config.yaml
n_layer: 12
positions: "rope"
bias: "none"
lr: 0.00144
schedule: "wsd"
decay_fraction: 0.821
decay_shape: "sqrt"
seq_len: 2048
dataset: "wikipedia_en"
Each number is 128 + 24 x the weight over its row's rms, rounded and kept within 0 to 255. Layers, rows and columns count from 0. Numbers have three digits each. The size before them is the row's rms in percent of the matrix's.

# layer 8 attention query, 128x128, rms 0.0569, rows 0-54, columns 0-127
062:130123152123170124094117148111184100141133155146121183114122155120114123166089093169167147169150149151103133172120175153126123121106101161100111162134129136122139118099108115148134131129116132165168134107136139111089107179127140103172153123123143104133160098118116160167155141149114118149086174141132104120168121158129128171119160135095096120153117149138117131149103109120155150111147
058:130108147134147138159112116113121150144145165114086132131115134134126148140094072149130153105164127146163141151163146095110118087144143141104155148121140112157116156122119109112163123095095119096130160072159108152162123119129125109115164129170099151124158153121125138116113087119110121136118122102109163141148167082100157126131133125116107097170155166136115138137163127159079164058120
066:117102116079138126116109149125185103140101119174149168141104131120105081150121097131121138146140118161083101158091117128132143072079116137134127170135118147115123138114105119126140118158114119137140126120133155157099136130090150130184167091161129105127151115094082160151142161133089109142101182128136120146157131186120115131103154122139126132147090155139119113109140151122128121141174
072:128102132112111117163096094132111107125159148122124112101126146133136134136145064111125120128181145120118196154178119117108124066158149139122125139101129157132102132095156103086115116115114097120136125117147104144146111147126153144109153119137143190119145158145122109114126084111126137129105094130123130120168143127123159137159126132118100110174165120155118105137200136177106135110171
079:125153130146102131100137142113101138103176114085174111131173125144133123077151150129119123072079118101093135127165110100138135156159144079125105097161124129101141116164128154094122150145093137112143143158111101143164117099122114128131122151113098121145111143136116108123090142112144143132144089097135205121106152100097087120077103109135132114089134135136131117107104115140099119152113
068:132097141140148129108114172151138156129098089142151119140138101104095107107152182156130182143134120147075089118103137134102133157117113118160149150147125146083116099137129129132121122201093152157132137144104139183157127106120137143132098124152122126152117152171124178116077146137124081136137154141144130115111132133121129093103141137156141151064100117142137125154128131100101098140116
071:144088122148150134178141136123147115158119160171097144125080129106118099173111076137104157133151125139132110146139141125147116065104131134141152157123135146159129154127146126113157131125124109134130116108165155165133154105155164126119145123148136113103161161147129145087133063134104161145116159151122071166175104166111142123161134118176110151152124149128146117088138139156106127124148
060:142159086141103109148125127106088108123131126113126122132163136162146131153092141164143085128134132109145147160098132093171147127091122161135155149111122105174110124108126103152127104088150095118099145097107091116111104190112135102105123091126139163135147140138157094153184118140112138098141128124094114138135093110140167129170160138075139129147136136111161095125165149094117130157105
092:132137129103141107148123120139149119137113131114127120126121144125135144216116123147135095145132152129163141181088131120162119083108124195130153161110149097159112141101137079182166101079160135113086147093141127122105108160109142097122113141134134128108125089113145116126167102139132145097133143128102086133143088116132161115187123117107124127173137107120132125139140138102143117096140
091:118139142117102125104136101099121107103157094094179105114156142180142156094149149096121120106149130098130144126163098093138149159163136092133129110136127119102114110130113150083106123108122146143122156153101081098152115123126128115138148124087098148114107129099087122132155187106142138138136083091139171132112159117122120152078110127085139105096155140096100112124147100163103141164130
081:113166153124089125105147123106107099111123098109119103114151110159132124097148160112129122109121123104087145094157076093143137142109112120102135093127115152046101133141095131120138126167122117154121170156083084125126114109124104119096116136106120118145089126129136138150116136136149136092134067109104161092107154117104102115103102130112154136071103164124095130125111122115136108177138
084:116115186126152163135115160148119166120087133175100122118116082130129096109122153157138112087145108105121105082082174124111106173099128123122132134110147161111157104118089148159162143159107139116160092142155156118137116076144116120117121119136124106173132121118144149136084151137097084131114145144140114118142122169118091115124140132153131157121102140141138123174110121102158083102110
095:123141113127087123111131114095141113113156082132153109116161139156138140126159157137095136131147115095141158142148102115141183107167110079145145133153122124105085137120139133108085095103117104129113170122126069115126102165133155117137123130124098168126110122108090117132150170112149150146152069111135181129115127088132124121096100121085129099090122140092108110113149104130077153154120
104:132120121120082139095118121106106110086167115109134109120167145135146149054167119105126133113113142122121155079176119119117133140158120072107107113136119153087142113140133175054087147142097106132166134140129125116165141100157139132125127114122115146116153153121075130121120137139151108151113094114128160111124171124125083131062108137151115107094128141128108147125133112138127151148129
085:117142160104118145127119139140112132121129154111102111122113126138117124076135124106166150091130113134108139056121115104127122172113148139089074067137118130123185151132088154106140132126109172116152103144111134096119126110122153142150152103125107133157117123100139154166088144126131107136088093110141150105138163149118129124120127150135105118107129173154134151192146129120125206140145
100:114110090111129095151119174143150175156105177138086123132096131125114105134076087145139120114104136161140136102120151176113097134123152149143118159103140165176173161113112138117120116089141103083155092108157137114114156121137149134135151136151098119147141141154135131085129080126103084133130187168146108135132128123129135114126141132164102162153143113127158133152129158114149119093124
096:101127128123164142156136132143142135164088132112129118110111152138132119204132146165130120151150090125169105157093135159149139123095146147150154161104127106157093117120157090193186090123156099106072134110145158175109100154113096102092126149152141093139144112132139129134109121091106143121131143122150122137146108135153156112168121108095126120157117132142139116116127109125126117094092
119:131138134137078154106155093077112085099156107125136110107126107147126139107183152107108128106120128104148158117154100087147170122167122088123135104149142138093101120124126117094107138129132127141123177138125100117153113129127152125114127127107112184110127135088098089154137128122160136129096057095137162129125158112130107146104094150092138107102139142140109100116128088154097155170141
113:129165123148095168133150093122109128147093092114128130122124132150146104174121180126129120122134123095129099143074113166156167105117131144134146144139118107130079113117157105175156076139153112108071159110131127159101091168111105116100102144143128142111099102131144148157114134103145145095149117101135130139091097103165144147154109085110157108129116113111121113107151095131104096139087
129:124125109115086163110148100091115091093198108128150114119124120133154152121175166116101139113118156086119169100148107096133156119164108114100125096171147164076098107106128141116103139149117124108120172119117078112164132158130149148117126125118114151109137127113106113145137145128134131122121066112120177140115136125130130148088105126096159107100118159108098110132166110122126170148124
110:128096104094142084134085162157139172167118165110099156149109140136108103116076078101155116140119154125145094120146140178126096141111147158158125163124094105150189177144137111132110138115142131133160100140140137112129147126124120162140144134144150098148136118150121119102123117146123108141147176144146129159146136101097116131130177151166110146147141125136156168139122165085132150091119
091:118140107136119164129148137106148138176116115142105113102112131142164113142127146150123120138133116106116112109144108153144158106143135107174200159093101130138102140121135089126156093124120095126079153106124097178137137148138118138122103164161135100134120144165134107103125102085132124088176157132118132150085091082162120117120115105115140133170136111087120115097112118090101117115068
118:126143134153120164133139111113118139153107105129154104108125119128144147160126136141112132144150094131134119146096126146134161085112156128122163150130102147137099095088158126186169068110111081122047131082161142177112121149136109100108113164171117129129125130148144166138112135085117150124133138119125120115111094110156133122166094093109125101138128095133118116120132092145095090103091
121:130144127138066156125152096092089083106132110104128114095132099158136152118171152107114122132132111106130148106164098108130162097165126125117133108155140164119087111122122142108122125127151142146112172135114121129144089151123146111120129112111096167099122132105115112154173141102160152131130068089116150114110151135141131152116087121087156117107124138139106103108155090154090149198134
096:127142143163098168126159123111127112095112097132167103110145102136145154131139160163111127159141111120121123143108129105145158099139130106126136105141150154127088109100151123148126102150114135144069171128112145204120084165132114090105113118128095152132113136114141128176134182093138160124145089105112112121112131129154125151152096119120175126108110121125083098125125097167086100164125
106:152096081106126109117110144118132133087161128131126147159144141113119131094118086137122137104124160135154152142154168116121111152134113120113095130167161143143174121098140160122079161131144139130182125128126142098150130139123134146114136095107139165129156125073120097117129156162130089152091112125160155140178195150100118159102152152154111113096123172139136133167155141146145150124159
125:128097162114160092114086165176133164138114179123126152141112144133118116151107124128124158164112150135135112152137136125128073146103151185153124128108115096152175158159140106165149144119142148151136112160125144116097161124114117145125137126153196072140126125116131117123115124130118121134143170150117104105142150133099128121147185170150130157166123114135148160119087169107132108100142
122:108161148150100139128147124107133128147099117124140101103143125153156104152137139159149114139126100113129120103099104154146187097119133108150154155136108124139083164103179090152164086132126093151063131116130130183129111132133104122114085175153132135166111128134128130147093143082143147111129125120146134138070087113142135115150112088105142120143147128106113118115109118112082074112115
139:128186145159075143108175106087148085141102098125127087106139099148145119131145129158120104144122097108124130101121117110161180101146155084120146132106104154107103093103133105102140110110100093125097148078140102153121130139157130107125100177147104160137121156156118143127136122109109156121132089105109153141105096119168123100128085087106109120123139134132101100115155100124128136157104
105:157130119137093128124119123132121104095127117117157127132139098145120150076144145106129150159126137110134095140138128100126137127143106101118083116163157155116107110121102146134079164180142174129126169158104130144130103152129140124132113076103082145096106122108149129148165137175156123134129064137113118122124168110117132159147106144156142132083117134146088115125166093176121135194142
086:151103093081094084119120169134128135095163112152111137096176118129131146129106090116095141112151174126121162116169173097120094123157131139101140128151141148118119117122134150162115105134125125112163134139128137092116166110126105132124117113157132101139174134129070100136164115158113107165167137102119111121142164141127126138137176100144137129131087117105129141152113180120142151153192
097:133146081144125099115127125104181122142177099162120149145120124130112103143102090160099108141103159144141133129152131126107138136159140090150126149128096154176157149093133119104099153110132064122135131076132111092142136152143142139107132130128140124166135138181121091126114127143070150137114139184142157149135100111146128131133130144133097135167144164098125122132156144090168107108078
100:136104120124142124151111111180106167071130151147118118153124153131125134111102120145153114159119142149143080158073172123131097122086130141168094096151148124133133126117146142156097083130124180130127132140147119134106111194141092121150124085098140140100171098098154091122074146106153117146154129144134112106135137100109118148156126152135139140126105100117134146155085149135156114144155
078:133122083118147136110139117088160113131141128123140134140149107132134106138101117117122109127129142115119141083182146167114152107160149104117144166113126118130147169109148117129105132099162102132147110098120161137170125132130139159094116171122186122155121141185084076123131126142113167131140143118164142183123101151147099142082169129172128108173156160176102142126118143127128148106124
093:138077098083120128129123141160103131108119139097109176135134114125092143097103110097149154108129161156124109152137150111109076149106119162116085134135168131126158168149111182140110150164164149127157121178109150114124101136121137164153166047115120125115146117093164115132165116145141110149122123109155105136127142155118127168156140146143126132119105132130137161144126159121127143160163
177:141076132099160114144095153183105166138118166112109162148105148135108140130102122121131139146146153142145104167115159129117070150125144178168120144098128120160174153167129161141136139116159148113148098166122144106113156112120120133150150095133153102118153108111154113101126112139121104162148177146130084109155156131108123124137169175155124158144109134128172158131104153114136128108150
082:138090128117155108109090150164111152101155130133131192169138143098140123131096128162108132121146145145130125167107171059127099159125143127135131124079131153133166153135140158118118155130136099082129122114109141114124162124146125149130149106144166104122185119067105087142112124165108114114131124141154113122144100149155135129126179141140099150166143154116142127142123183098142126100135
134:140077093082170097176099157165141156144120157132105166139103110123122152130088129101109144140132125153145107124129164129114082142118126156155114112098159131146174142162114109128147144161150142097169129174133156122126175106119131132101126106115151100117138103148153099136101096161119116126119151153136096109134136130103123123148155157169109170182120145131151158122101142134160155110156
104:115123155160145130122166068105159123101150146143149121153125139120142092118134114107102116125163123100087138140165133154120146118144162099142141142110138125171167123123144124105070145133131128114132138086096127109172092104130118130107129102085147115114090156179149139122121163103107142129119154163131149176081123148156178140076120110139120123153152156170135105150089123133105120099123
096:127106132116149135108101137126104103141115111110136113121129136108116198118114151131125143151091119122159147130113106127118143108143118144104136123164157170077109128129119136114136101138164112172122137120186121142088143120115149153163150136128133196134153099103101155110147149144172084128110113143143108112167204110136104108162138136109139074099106110112135137146159123132094160165148
079:116147115165111102093165103121126115116153131111128123133159172167132113124156073135106075124136116120117141105139144114127155125114152120123132121138101118149150084117110154086123102088115143143130061104133126109130090115149087111136146123122156153133152168111100152079122103078140142097103138119133160157065133142151151105094092085111117124111119134150165103107123149165120107108144
106:088125160095110134123142116170087131119119138084138124113092139132129121119136123107141153124135139118111077149110150082148111151127107159129143133116143149130118111180122188145147103151137139098143126148129150120094137110097135109161155112169106127097122112067154135136113135142152115174128142112114112079177177128146121122158149152120121096096098119156188134104174122106097156137115
070:109142152184124123125149088146105120130123114143140123140117125165128095101104127153134117075158103142095123159115149117106128158111140127088124121101074119120160125121123157132137069086131136129135071108136106148103124110145097115112139089126168120142097144128129158112151122070117174095140117109127110160097094121135141107120131087119132141095114116167129120140108170110130056136103
112:117096185117138136133112156178108132123138168088157133117116129125151143168108141142111138122115106132139122164077128138111079133092140161109148114102152150114163128165157124169190120142149148099119144144161193151134167109128103109149140125150167095109154132116139127146110129128141157110140153120131079115146140132132116117172151145141120124157116113184169149110102130124093145099128
070:123139119178118114073120164122112165142119123137099153130133170160122114134134131166132127138145140098123145174069160122138136134126180159116128161130089131124151129109121140157154095078141097165085135070150130191118123141172074128121102093171103124171155127145126151112138123113077116129134144130116129130144132148141110130121138125134129143129130125145134121138138156102126093171092
100:154109127111126137110148160114130103084157138143143106123104110138065177124133138110081156115141090125125143136170142122085125116108129112058102132178151140115139121134098141171130097123101145100135107138111122112133144099129126145122121095145137096168164158121084176134139119116132141172112133135138145085121118126144142153123135116138155103150144111158074158139120121138147123203120
097:148133124155129136141148105130176116081188116183177129121093114102158086110130105114093125107100121143080119144191122132098128119134138094132129086129134119120142127131107112125094154147115150099147167154082129090125129108146139145093135139121145095137094154164097109151131156140118180097118144122130183142108099136134125142095112135128126127146165130144109131134122108180107112098125
109:132115126120090119122087169139136135200091119118076152108140122147097115141109157117089107116127129133140120114118096159148135134105123167169150156124107162149083131130120118097127124120140068134107139147137131124097137162106143138110129112146057168116131121105134128134121123139132083133179125134136083134112119111103144114181118108109143143141094088063139136121154128093108109134122
094:136106159135123101120118121155152093124084161156108123105157111156114145151089162156146150135119081172092127157117141121104099130153143134099133122096152115103145148143143128159169101112128110128113131132131116179107162131147092099128154120110156080154161140147100140115138101100107151136136096127141126121147089141157114115188125124106117142157126119157131157174078138140079138180120
075:149134122168098089110126122118118136143097081170107138117147122102101125112123096184158115114124128142079117150121138088125144128144127135118128138145080168141145128101110158107139101110132133128153097104166137157094167107139104131130115111139152166188153150158121139115153143117123106186123078126118130142153136126134095115140113094102120149114146119131108099137181177125159074127099
117:121134130143138139129142117129105119140129139139161131119100123158154098089128129094120107102200138108083081109185158148150128166118109135153103158136096095156114125145087112114085109135146135130141099143079122101149085133085123136115118123098119104112114163093151121111139149147115133108157147126121139146076096112127190136078108106119121140129124131121126132123128132052141119104125
102:161115175139136169112104151155108144118120120110116125147078135105133134136097185118149166114097111139118139164094087130105112113093090134123156144113170111123106159117170126156153108115112108079106162147125149141096160135095157143150133143146105118145124099107149135162088128120155121122155125094162115096159121122129126145190152137142156142135118103082125147165147107086111114121104
105:147108146148123117170142101144184127097129132200129113110104115123124099156114104142079132111119135147096113129138130117111113156121153112154133068119144101149172133126098056121118097131120150061131173148103121099112150104128107133088123117121141115133116155170112078138082127109113160128116144154136140128086093105131118114140129131114115125163141105157099150136088133139136123119116
092:137169150126136114106148099114125148126095145155148116096116137182138095124104093115114130148169147140135099109138147121151129109122149094182135148106143116181141121100129076112130116129116099121133117123100067098119152098135088132084089169176115084124120149137124096098124091128097133133149146133111161154073106142139130147103137103094089139131119133128148141136083100106138163133125
098:155140119133130145136155111094160100097145129172141112133096120149107088100134097111113144105115116086110141120187138136138143145115150113142114082161154124152126153105075078131084129117120155093168142124097121101117097110136142157105135149101129143122088159132094102151126124124159120137114150149114168131080127131120103123059117149134172116130165147164081107128128103156136136140136
# layer 8 attention key, 128x128, rms 0.0553, rows 0-53, columns 0-127
070:150145129116090118173115134105100168148133113126142111142120122160166095125069126132130127121108127134123122127145114112128156031110147126146156115139119122149097118176132151138157107102091130107118153146136180140091127101109116157111101184130148109145112128152149130101112115101135135140178133093134148151181121151119138136113129161104136158119111131121085111077138112154099113112159
082:135105090105137073171129144163125108143125142163150119153153116120130109129134090154097125155099100188125133122136161101104104154112107169118120117123137131111169141117142137097116102143131120141140107145124168086091122151167131139141164117113219116112179097132138119094132097101125163131105113165155139164124121160147129133135153136126090145120159096118135160101093131116118128128128
080:126188092170088174112142136102112110132122116107109106098083107142137084132119131137125113107111102084090120147144096118150123093123157157141151139157126098134111130158079109124141139116130148131121063147123164162105133100132097118118066165113083139116129125144132131106126141137140108136148157125065121097105124111137118124107131149122166139147131130126132131132160098163127081106088
070:148128131118146089142118176181156119125122144139139107158182137107102110155140125128108114130112099176141109161144120121114104137128087157134122165125175098111172145087107120123139137142143114178148107134103139103139150100156126115156157078134176132112170070099160144091155141130150161129108142147137091166109133134154136131124142120154124097136145118120159157139094084111137133139147
073:147132148144156140123138100118127159115158102119117122123133109133106175157151149152160105137190149137174133151102108145139136147089130122148164110103109107139118138105172132157115121115145136123090153082153117111103115176118107109105126075138098096179140145104137133137129149131143117130117122076133109070168099117093136137162111106119152081145110122116109123157150151072158139114127
065:131166144152101180137150116107102130124118125100145106116125126155141156140083134138162079130150112125122109134144102085111137151119123127111133113148106133144112118162119171204135120108135143124098135113142167106125130137124118116135092095133126131139112150128120085142140129104139158096118142116134118065097084062146094149112133137109181118159095108146077099108176147152136160128116
076:125108071110126099152108141164154133146092136122158123113146123096141129121142086133127138127130118162132164140160166137103105148148116153128095149150140126123144117108129148113110139132151120133140082108110131110134108109136131109159141086146198151073166091117156103143140166157164149123101143155145164163072122120169156160136172134116094110123122091153120171133102123124136155130164
090:127095142122143107144116088149146138147137129129115146141139126088142116127157139099151160141113146117128138098093128168132135090157150128118122151094140141137161181095128098120154120148127149149129140124156077102113144117117148155089148191112149097103106119119130144130083110134093136140176102123136118173172123162119122127134104101157070156106115173132164112111053142130114135118149
077:105108106109131151125125102124170125159139104130105151121117122080114144131162147142075177132115141106143135126109163142134131108137138131160138128102119127155124171102118084083163146165154112161171111118124116146134132127089144147115131116126183108121168139132138117162124083151132116125136155136130130151136131133145159129187154118156122135107120154149198147137086128105100082068109
068:160158167134147158164150074137122129103160138115089107135139137119108129135154136118170123137132141133179106120079088135141131131082126117126167099097139123151147151104142107163142093133123142125098162105157130159105125162119106123101149067117107116146133107100120108114105111116104107139101120070150115098173091092083136137168119126134130108096138114118134106107121160088165132117122
079:167149153161132172132140111127129110105148146092168099138129140156125114106136134103178101142111105144104115152132079110139134129134150092076150125161098154140124111168133128159097124151100139133096169166124124125146118150154104129096152113134048142117112104115108103110113136090135138155092104107132132082134101092115131121103108139109104093106160105129125098133148153121147179140096
084:117137080120124115121101167116073119146084130131120133095148123123150111133154150131111143116096132102069161098132140093140126112165140126151120125146112154096118105124108132094146122112105140118100127154121142136098115110135114139121078225148102144140103139139111136121150137140114116140141134129041137126122155155120099139067105126123141157173146142137123120122140117179126103150120
087:149158183160124122134168102140116130101149146127122083149126151145111120113109092119169102155159106169166114145088111114125126162065130108101166123120118117144160146121182098146128096114106127133120141100152122133120107143135104125108144083122130129160132130088133081098127088102125143118082118117151136109128083086111144120150118121109117097108136114127104099145144153081165163129154
071:125134121115166129128136177179096107092130146137168111149137142159124093103121107129157101144134136157134146157163126092114111158113147093115136130144125120114147107136153166146065123123105159118091145131103151093134099139160102117149124099159112118122109105099124106106137161113126170151088118110116147129145151125127113119073124147097106104113121101120087099137161127154150188192134
066:099107102172145140094122151153098066131140124136145146104137127108121131108113132120156116131114134111050129140174130094130101086139120123117136108172098161113116099148098151124112134154107142153137159186102164135200122143129103114132129120128119143129120096152116130106177134128101119138150134118074140127124172132132109131076128160115116140116106090114119119116135119172150111170119
096:144126139120157117115110153138154136158127116126123177102137150129120114144124147167087139132137152108090118122167168138142116090155116148175132130118117120131109155118127143105098140122134121131135082145116143137113127086131139136128122185135164090094142133148119180151096111151113136132169185165104108152126155158133102125145134141164105168142144150145157169107075114146088069091110
050:135138147155124097151140089071120145127165151123152089123115171140165142093111114105148093149128108175097089115095113141102149166127103123097155131123168117105095115156128109094140114147146092120187130110148113100150190136198120120101135093091122106156137150144112136117130109102124106149149170123127171108151087111126120121122122108125131123134161145110110113138132143107130130105144
101:131163139141140111153174137160081126086107148146145068152139120129120108126135098126163115155147123166175134133101116142118135164080150116102158109087136113119185138114139142127117077099099154133122154085149103104116099152147097131129146105143118136143117119123121109075125153117121156138095090126159163107121112129116125129100106111090118076129132096109093085128132142113149145155151
085:150152172161124151130166084107098118089123130136134068115105126129151110127120121132139128136165108135151125152085100100140149132106155085115176105109150125121136130156127105165156107114105133110141158117149118119131111137127114098087119144131071129147109161079103083122144135097113127124106103106144162088123083114128137114126106091092130087167169104122106076135143137108128148101151
089:107169128152157120121188136182088085102123118148131079170151125147155086115142075112151114112139137151156127148093113128116109131102150106105140135113145091133152122087128147126132109124098155151131143115115146131140116149146097124149155121111135137139124086114111068047128123119111120105108095117147150118138143117120147119103135116120094114121147082119119071114115142122147142167159
101:142106138102124174105063127132147153150166132091122160110081175137096152131108181152104138133120126104087108121143108107159112115142102156141129142140118152132096121139125110127116153151164082096107115144099157108148150131120145105143105127136121122105134127143144162187123115125118109145145164135102072116133138118160140151142145153166137144120098144149150186131114123116128106064100
076:160163118119133123131163114104113159091152127118162094145112171142145123131132101146166099164090133111151123116083069163140173126095127101136142126099142139117135156138126130129150102153112130141125127089151109112121127175131095116072117160143085143153115145117133118112092133065109109092103108120130169163095129098110092154108112142112145099158137150142095108131140142127152164120152
100:128170101162121108149174122104097102115126127152133082137111126142172125097110076119158126146133109158143129123111136117105169115122131070115143138120140130088112115147108141138142119097100128132166169117129150102153124142139103111106148130098091143176141133110083094102155141104106119131122123126100171114130131130136137106079128112079146114169147098096087085144169113143127130169167
090:133171129147148112138209122157103117086128152135146069158152108133150120111154086131150119110114131153171136105098155132152131120083144083114140123101160099130172137107150143146143103105123174134140145105172108146117088140107116138117146139111115155136126104115119120067099121108114138107115077150143137127103127142115146111093109132122102098120138111136100071141122152142148142146159
105:117181130166104093173176110144090127101115128150139076133127103135153126100148110119144142118122130154178144089137153144122160125091153102119139127109184089119158135131129112128154087090149137139108134119181106141106116108090118145123141107113139150160131120126104134087130111094137107139137087150148165121135125152110145134105111113096127103131121096123098068138122103144107121167177
098:117089147118151104128120147187137126152109129130091182120101111106128105104121165121086096103157130163086089118170132107112085159157135148127121115124097137124137126130112136091087165162150129108124147174097129125106150077140142113157143126141143080136126116139135154156110126118128157157127139113124117135161120126153142140090153163152114175097107156128155162110065118121119107129114
076:156087121093090154144030136124135147140136133114127166096102145127108139141093168153134103145120130124069106103126100131136142109159094159155130140142086173114096142134090117123108138136137102125104126144102145117146141157123129138144106153134108134107118116143155178172144146136122110114140163138094104110126130117147094137141128143128176142125089138123139185133159130106121114094087
120:168178123139132163138157123135098120087122133127145077140088097160157116112144116136139144139143128094159138155073129146146162129111165119099162115129163106123139137149119106157162091116114141119125160114161155148107119177140085115097121154132086181137106132124101092105107136102101139108128111133111148096112121103123121112092099100097161098140150117113103064139124122139113128157145
133:115170120148154121156188095115120111086123122124145060141148119123166116098159106145131150110127132136185155142099142156131160133110174075109149113116179104128123122118137132131159105086118152146128135102167102144124101139130107114119134129093112155131122144119103102080121125115134157103135094138152161143117105122097121127120108097125124078117153121125106061129135128169121133144168
086:119132110159116105144148077095101157096158129100114098110099122111128137131143129129076126077101128163165160099132112144119155132079156111141133132091177129142136143143163111154163156070148103118118122124174091159084155114104142103115134139111115141144127129130116127121128110130166129135152115129161114127118065141094161170128113127143175095122117149148120118124146145155096108099149
125:113113152101128154082132127164149078121133120123123164143157162140124101109128166114133127092112163123065117114141121116137104146185110128157117139123099156124135113097080167094081165172126114114129104140074116086128135153149146138164103111161094132093105138156141156152126181126125106142141112131112101118117154126145125092134140156147097145081111119144148143124140113128159147142105
095:118134149075158146100118198125173121125132116096131136122135133160120115113101139125122125122185090122104104153125100136117123100129118112079117107137150144092041096150138147148121148140110144094102183160119183107161121120113122093135119126131098130101096103098117124148117154142118165102135137099107113150114158115143122155117100128121151145107112121104160121126133129149114096175140
123:137122138135126149049108147146129117141132160094114170110146142130147092100128154100159113142135144089075122146151121092137110096197130130096128142179082124106077104129135131137101170185108117117097119153094127109146113125123126098140112147167108115129123136125121128181137146114140105121140156121072103102140151117162120098131141143131105150092129142133135133149128125107140130131087
120:097120182106166144092131178219121122091159121146139137134112156136109122135126159130143116133149137136136091142106112111115092147110108150121114144151140108123118138124103117125111132178126130102095150140112142105156125121119102126124137051144138120087134091114143111132119176095108109141098118137116105124109162155154143109107132184118097152113089115139145143142088127121168110165138
138:122065132105136137112112138127118142159147147120102178125114112115094138131119125108085149129120101134131118111151120129133080135134106162178125110105110155167176146138145128114095160171154081112155124141109136092143147101123128140116139089145185088107167112144188134154112123178127108140100149122151093120115130138137156156148169148147109153146133136138150169106128154099143154103111
106:145104132072113150132020157133147133142113135123124188121122164131116127154094174134153090146130141117080097127129113138131114108136105144140119142140099133115089136118115123144135104136104136125091099140088149123125132157105135148159117159163104108128105111135146185158126138111133115112138168138102115119142155143132114095146143148114158157132098123133121182158133145079131109105108
142:102075159118133127119115165161115107152130126127112178134133121102093137126137121087098131125129130162132103133141129123090072134134106157140095134137115120160166142124138160118088157207139106127132132147091152104148151080131128132142168081167176091111147099145157119147114130158134120165117128108136123121157180124139137150145150159136093162112113135135166159120125146142130156144146
087:135128138065122146147062138126139115151124128126133146092136165118117125164087173153141093158150129127078131116126117154119135103138106144142122150136091132116092127125096113134150095099091128156089097146103139117146144163103124144177106167146097144097115124133136163154168156090133131103147149154118114113142125136132111089125127122095167139159097117108120156171121133067139099107109
134:138120108149126060173132123107169141139145090147166101115120118129162123151104099114107107158122143165120126114154133113111142121098136094148135094153087130131140125162117120120147135108148142149158132173144115154095143118102140154135125101094163141176136128088111130100092127096124083142147136118188167173140104125111144151115126152111164128175127165116135111097128086165099112123139
100:141105089151123126183165108116121132141124151128106111146102109087114128106184091162126095124107132128170125094137153102120141167138123098156116118114123115152118142128142126117157133139112120121215138119126158127130157121134101096138143119140187147156178160125154090130121118177132124143110141113120165127116141107140149109132161120140146153169145169145068149112133142133124134079152
086:139105138165164119150145079149143118115126132132168095118140125097126112122143110121117169106105137136160153140135167122109107146152126078133118114131173105122163129119155124153136151113169141108197128151163110133133165116131136102095138120098159136124139125099114120118092092156124115139129139145172127167162145140106135168102143123170085095129165147160142115107102112173089157094165
105:134110162090098161089133176157109130137140138106110182133161158141138094098123158105130128138099174105101122079113129113140106069135127104137140135139131151154139091104107175120086122165072118129101099134109100104140121152106150149119124124180104099118116163112139114114111117123107101142150120124107142101108161118132133096134130122145099152082116115143084155113146118127176116142117
109:102121151172141090138139086109114154121130136153112108138123142121126108140112095134111175107103127153177143126135132124100113136099130106147145137121186089119146137134158109133136112066145129114158106140157133123117150093113139100102128129123153112135140150107129150095079093126121100143125140163156084116150138210118162144092145128129081116129150145145150124127109117167115123104197
089:109114111068108129149102139155112116100156122139147126125169171115134136138101154125151090159117130117099126062164121152121153080112116123126110143140107157115128145108093131125132125121096142137109143161154093117149132150129125148156115184129104141125088084144129166117173149094131125110159145163115158113157158130105083087106128133103131124111081140127122131138118111176142070126099
096:144131148142142050170138126144132118112139152146118098160136111108140081154153126136123125115100114160148113117147175161100132144124137119113119165103183100099136145103100161092150140140119134109159076099130098122107140103135145090136136125091164099157159106137100172101091100123116120140102107151152115152161126139134145145131120152141099130113113116149159138121102141161073110116172
102:110103109140130079111122155151131107118113098151114172126178119139089109102155134139137124122118127141123137139161147077097102146165102156120107111122115143106153140140108129109119159139102142130129164128105154070165118138158128084151129074151153126090145099122159100151147177152128162093103110129109105107113115135130147122137148152103084121124124101125118143123105125159195167167111
116:103132094129107129114139139108164156130150092125119128091118125137141155085124095081127178140126129119105173075179114103113134099130126099126106108173103179124138095170096136111113156113140092133158169153147159092150127133106119163123122122162142149120165147110092110130151126141095073128130137105138150118154131089142113183099120105116123152126131143123123103155119117130166123162147
105:156160134124135168161107137125127164154069139113115110123099078117128135138128143133133135110167107115142099137112112151163143117109126144175121143052122104148103124164159112160146116114134132124088114122148168135120091120104153144121101173124113121129100093132161141138111136153144161134127126117143131105122125084119135142126103114110166115183102111103124115118152102065116193092115
095:125134123097151118109156107126082082101151130104112122150135127120119138096150140111144095152132133167099120121183105131147116137136156130147135144114139117153141130151110106109140138077100150145152125112178125110139125108133130125177094148095102123103124110164141125142187137136121141100145109183128089127117113154129088088105147147117132111174109134097112126192137170113143065167115
094:104136119130101135153145118099107146115144145145083100153113121117115080108111139129122132099128133134173114131119117128114137130123158124121173150096198106121132154111144098126189087078136119110127141111190119126125155112101145088133104163124110131137137150146109112113120086163128162099137135161116055152155130164106155125095134118174130143103144115149133136141128129150105088130172
122:116160108141148128108106105152174144117098108118118147100095118147159119127151139112137138101145159100123116154101078100117106112117147122157156122141112096150097105183139104121136138123145119133106106155110144128122131188076140124095105131146099114147116139093114104117068132130110070094170145093141129104106114120144156120108142135117130155160131129136129099125109081085190154139159
092:115166129138109145127089183105108131172105065142087165124116102166140143148110084145138102136175106137133102144121117124146136083116125193142140153130089120112128133145132109106136092123097118165093161104112133134095103118160123129115125160156122091137107124133154106131136154083118139169102166128097135077149152126124104138103152131094130151148101117090114143119136112128153133157121
107:125156124127140122140119146122128147113127132114131123078147134111125103083100131118148140123191135115077133122193105117118133082130110112123118142114087128112093113171111119129105162100146114153127133174180170108180109121116120133126087154159133158140118121118127126141170181147139105091153154137135116131158122102116116143105101092111143111117122100082114126162105105123167081155106
116:145129119152199120141140127140145127113112156070107143110111103110135136092146131123112169112158151141133141138150160123122100138153152113142147127093111094118112095143110171112114177103164118141153096119096154120090142158140120135124137133149087131133142158113115142128074168125095090114155134133145098111112133097138138087121091112147140129169161093089103092138105123091161170136151